Weights of a small GPT-style language model, trained from scratch on English Wikipedia.
Architecture: LayerNorm before each block, no biases in attention or MLP.
Training: a variant of SOAP for these matrices, 961M tokens, 3665 steps.
Each number is 128 + 24 x the weight over its row's rms, rounded and kept within 0 to 255. Layers, rows and columns count from 0. The size above them is the row's rms in percent of the matrix's.

# layer 9 attention output (transposed), 512x512, rms 0.163, rows 299-302,363-366,427-430,490-494, columns 256-319
size [ 96  96  93  92 101 102 104 102 101 112 106 103 107 109  99 109 109]
[[156  84 123 113 135 110 140 145 131 101 110 151 128 136 159 162 125 120 108  89 145 153 119 134 150 110 124 176 152 127 114 162 148 130 100 104 101 139 134 130 125 131  88 156 166 161 139  98 122 192  82  81 151 180  92 102  91 139  50 172 128 116  73 145]
 [147 153 141 162  76 148 121 126 134 128 124 124 167 135 139 127 106 120 133 103 121 147 132 138 121 135 117 131 108 166  85 126 121 123 136 128 159  79 104 123  93  87 134 125 110 187 152 111  97 130 147 109 123 141 132 135 151 152  52 100 128 120 129 141]
 [138 145 109 138 132 153 130 138  94 132 125 114 145 126 123 109 149 100 128 152 128 145 129 127 157 152 130 136 129 122  95 119 130 119 104 111 114 121 135 147 110 127 122 133 119 104 167 122 115 120  79 118  87 145  77 151 186 126 122 123 169 103 148 122]
 [ 70 147 112 132 103 138 134  90 129 134 128  91 103 146 119  97 129 101 126 142 142 116 129  78 108 111 111  95 169  98 167  96 151 118 110 101 133 110 110 108 114 118 102 158 115 135 135 117 121 153 114 109 126 120 146 165 145  85 132 121 139 101 134  81]
 [ 88 152 108 104 113 159  98 148 126 146 108 121 113  98  97 101  84 180 146 115 139 135 123 150 106 128 106 145 165 165 140 117  97 118 173 110 127 118 153 139 127 139 153 119 135 153 109 135 118  83 164 197  98 143 150 157 145 156  98 104 128 114 170 137]
 [108  88 103 141 166 110 106 111 140 146 142 164 121 117 139 141 193 153 130 192 133  85 104 117 137 125 110 154 176 107 134 126  89 135 114 135 112 108 155 157 179 161 114 165 193 109 150 126 122 130 116 119 141 138 141 118 119 128  85 121 125 137 156 104]
 [135 112 164  81 137 114 109 132 154 133 125 124 134 133 117 119 126 167 134 104 151 108 120 124  99 124 115 157 171 160 155 152 125 112 123 115 124 119 102 107 146 125 159 119 140 113  82 140 133 140 118 108 162 151 106 129 123 108 104 126 105 122 150 104]
 [131  55 154 124 154 174 141 108 125 113 144 159 161 125 131 158 140 148 124  69  69 134  81 142 117 131 126 100  87 164 140 103 118 118 144 153 145 131 123  95 101 136 133 143 121  86 126 122  88 120 138 104 142 122 114 106  75 126  78 146 140 108 149 154]
 [182 117 108 163 162 104 124 137 111 156 161 137 138 137 171 149 114  93 120 110 111 115 125 125 155 128 141 136 125 135 120  91 117 129 146 138 134 166 110 130 139 126 107 137 125 102 112 157 124 167 134 123  84  98 150 176 112 131  50 126 124 132 104 127]
 [117 162 131 138 113 143 100 125 155 112 144 127  77  95 131  75  93 155 123 118 139 104 127 126 162 146 126 118 144 147 140 104 152 125 137 115 128 117 126 140 130  92 140  83 124 110 128  91 125  72 153 179  80 127 160 130 138 172  77 135 118  93  98 136]
 [120 137 108 126  97 140  93 132 124 132 118 140  96 146 155 118 165 133  90 160 131 108 127 119 151 149 134 130 127  74  74  62 158 161 150 114 150 124 156 139 118 136 154 115 128 119 126 121 136  96 163 117 149 110 172 130 114 138 146 110 140 144 103 124]
 [133 156 126 148 118 173  97 109 114 116 141 119 139 158  99 100 115  95 111 181 134 128 136 135 149 130 134 122 132 146 115  81 159 153 174 174  80 114  89 140 116 154 164 133 164 141 150 119 193 137 112 176 139 153 158 148 150 123 150  91 131 133 112 114]
 [148 143 111 148 116 141 105 126 156 105 127  93 134 199 119 148 105 111  87 104 146 107 145  80 117 159  95 166 115 136 172  88 109 137 173 118 153 128 139 171 112 144 117 143 136 156 107 135 148 130 128 174 112 155 141 145  82  82 149 161 141 117 128 140]
 [138  98 153 106 119 120 124 117 138 116 114 106 132 174 119 144 119 136 124 165 133 103 130 135 164 128 134 136 106 155 143 104 176  75  84 106 105 136 121 105  85 119 109 173 161 136 123 126 164 179  88  95 101 104 133 132 109  90  73 135 104 161 107 132]
 [161 157 123 111  94 192 117 142 126 121 114 117 126 125 128  90 136  99 136 106 170 144 151 162 148 144 108 131 113 142 110  69 132 122 150 116 119 153 128 126  90 128 195 126 110 145  84  84  82  92 112 102 111 126 129 161 125 123  90 141 135 102 127 102]
 [111 131  68 172 120 141 139 105  81 125 148 135 155 100 106 153 114  78 125  92 101 149 141 142 137 118 130 103 123 161  82 105 155 132 114 168 110  78 158 121 159  87 109 142  81 112 143 142 130 101  91 116 119  94 167 134 133 103 144 148 147 126 121 141]
 [131 129 102 134 167 138 113  94 136 121 123 105 115 167 173 125  97 136 117 178 117 153 135 111 125 170 142 120 124 139 123 157 107 158 121 127 125 136 124 128 119 125 101 102 113 158 150 100 153 166 104 134 119 109 144 147 172 134 121 118 125 144  77  93]]
# layer 9 attention value, 128x512, rms 0.191, rows 107-110, columns 256-319
size [ 99 107 102 100]
[[106  99 128 171 174 103 116 135 106 122 106 166 155 118 136 118 143  84 121 138 104 110 141  95 126 120 134 115  93  54 111 173 133 140  98 112 126 111  88 128 135 114 110 143  90  93 157 112 165 158 144  64 155 162 127  87 130 150 123 127 108 119  94 171]
 [163 136 135  84 136 137 135  83 135 147 136 134 118 126 163  91 113 118 166  93 129 110 126 129 163 133 125 131 104 168  99 145 145 121 136 148 100 154 124 172 115  87 152 124  91 157 150  97 136 130 111 125 131 123 126  77 125 142 140 123 112 170 111 130]
 [ 98 170 107 170  99  99 137  99  75 137 120 101 136 106  93 132 113 110 133 163 127 135 132 139 132 103 113 145  86  79 139 124 115 125 108 123 113 131 124 127 121 166  82 156 146 121 148 124 127 134 124 128 117  92 124 137 140  98 138 140 115 151  82 116]
 [126 167  70 124 117  90 130 121  95 114 120 135 173 155  86  85 143 127 150 159 152 128 142 128 151 131 145 141 154  65 136 125 134 114 105 113 138 128 140 132 153 114 135 145 110 161 127 154 170 166 128 153 141 126 153 195 146  88 136 115 163 162  93 114]]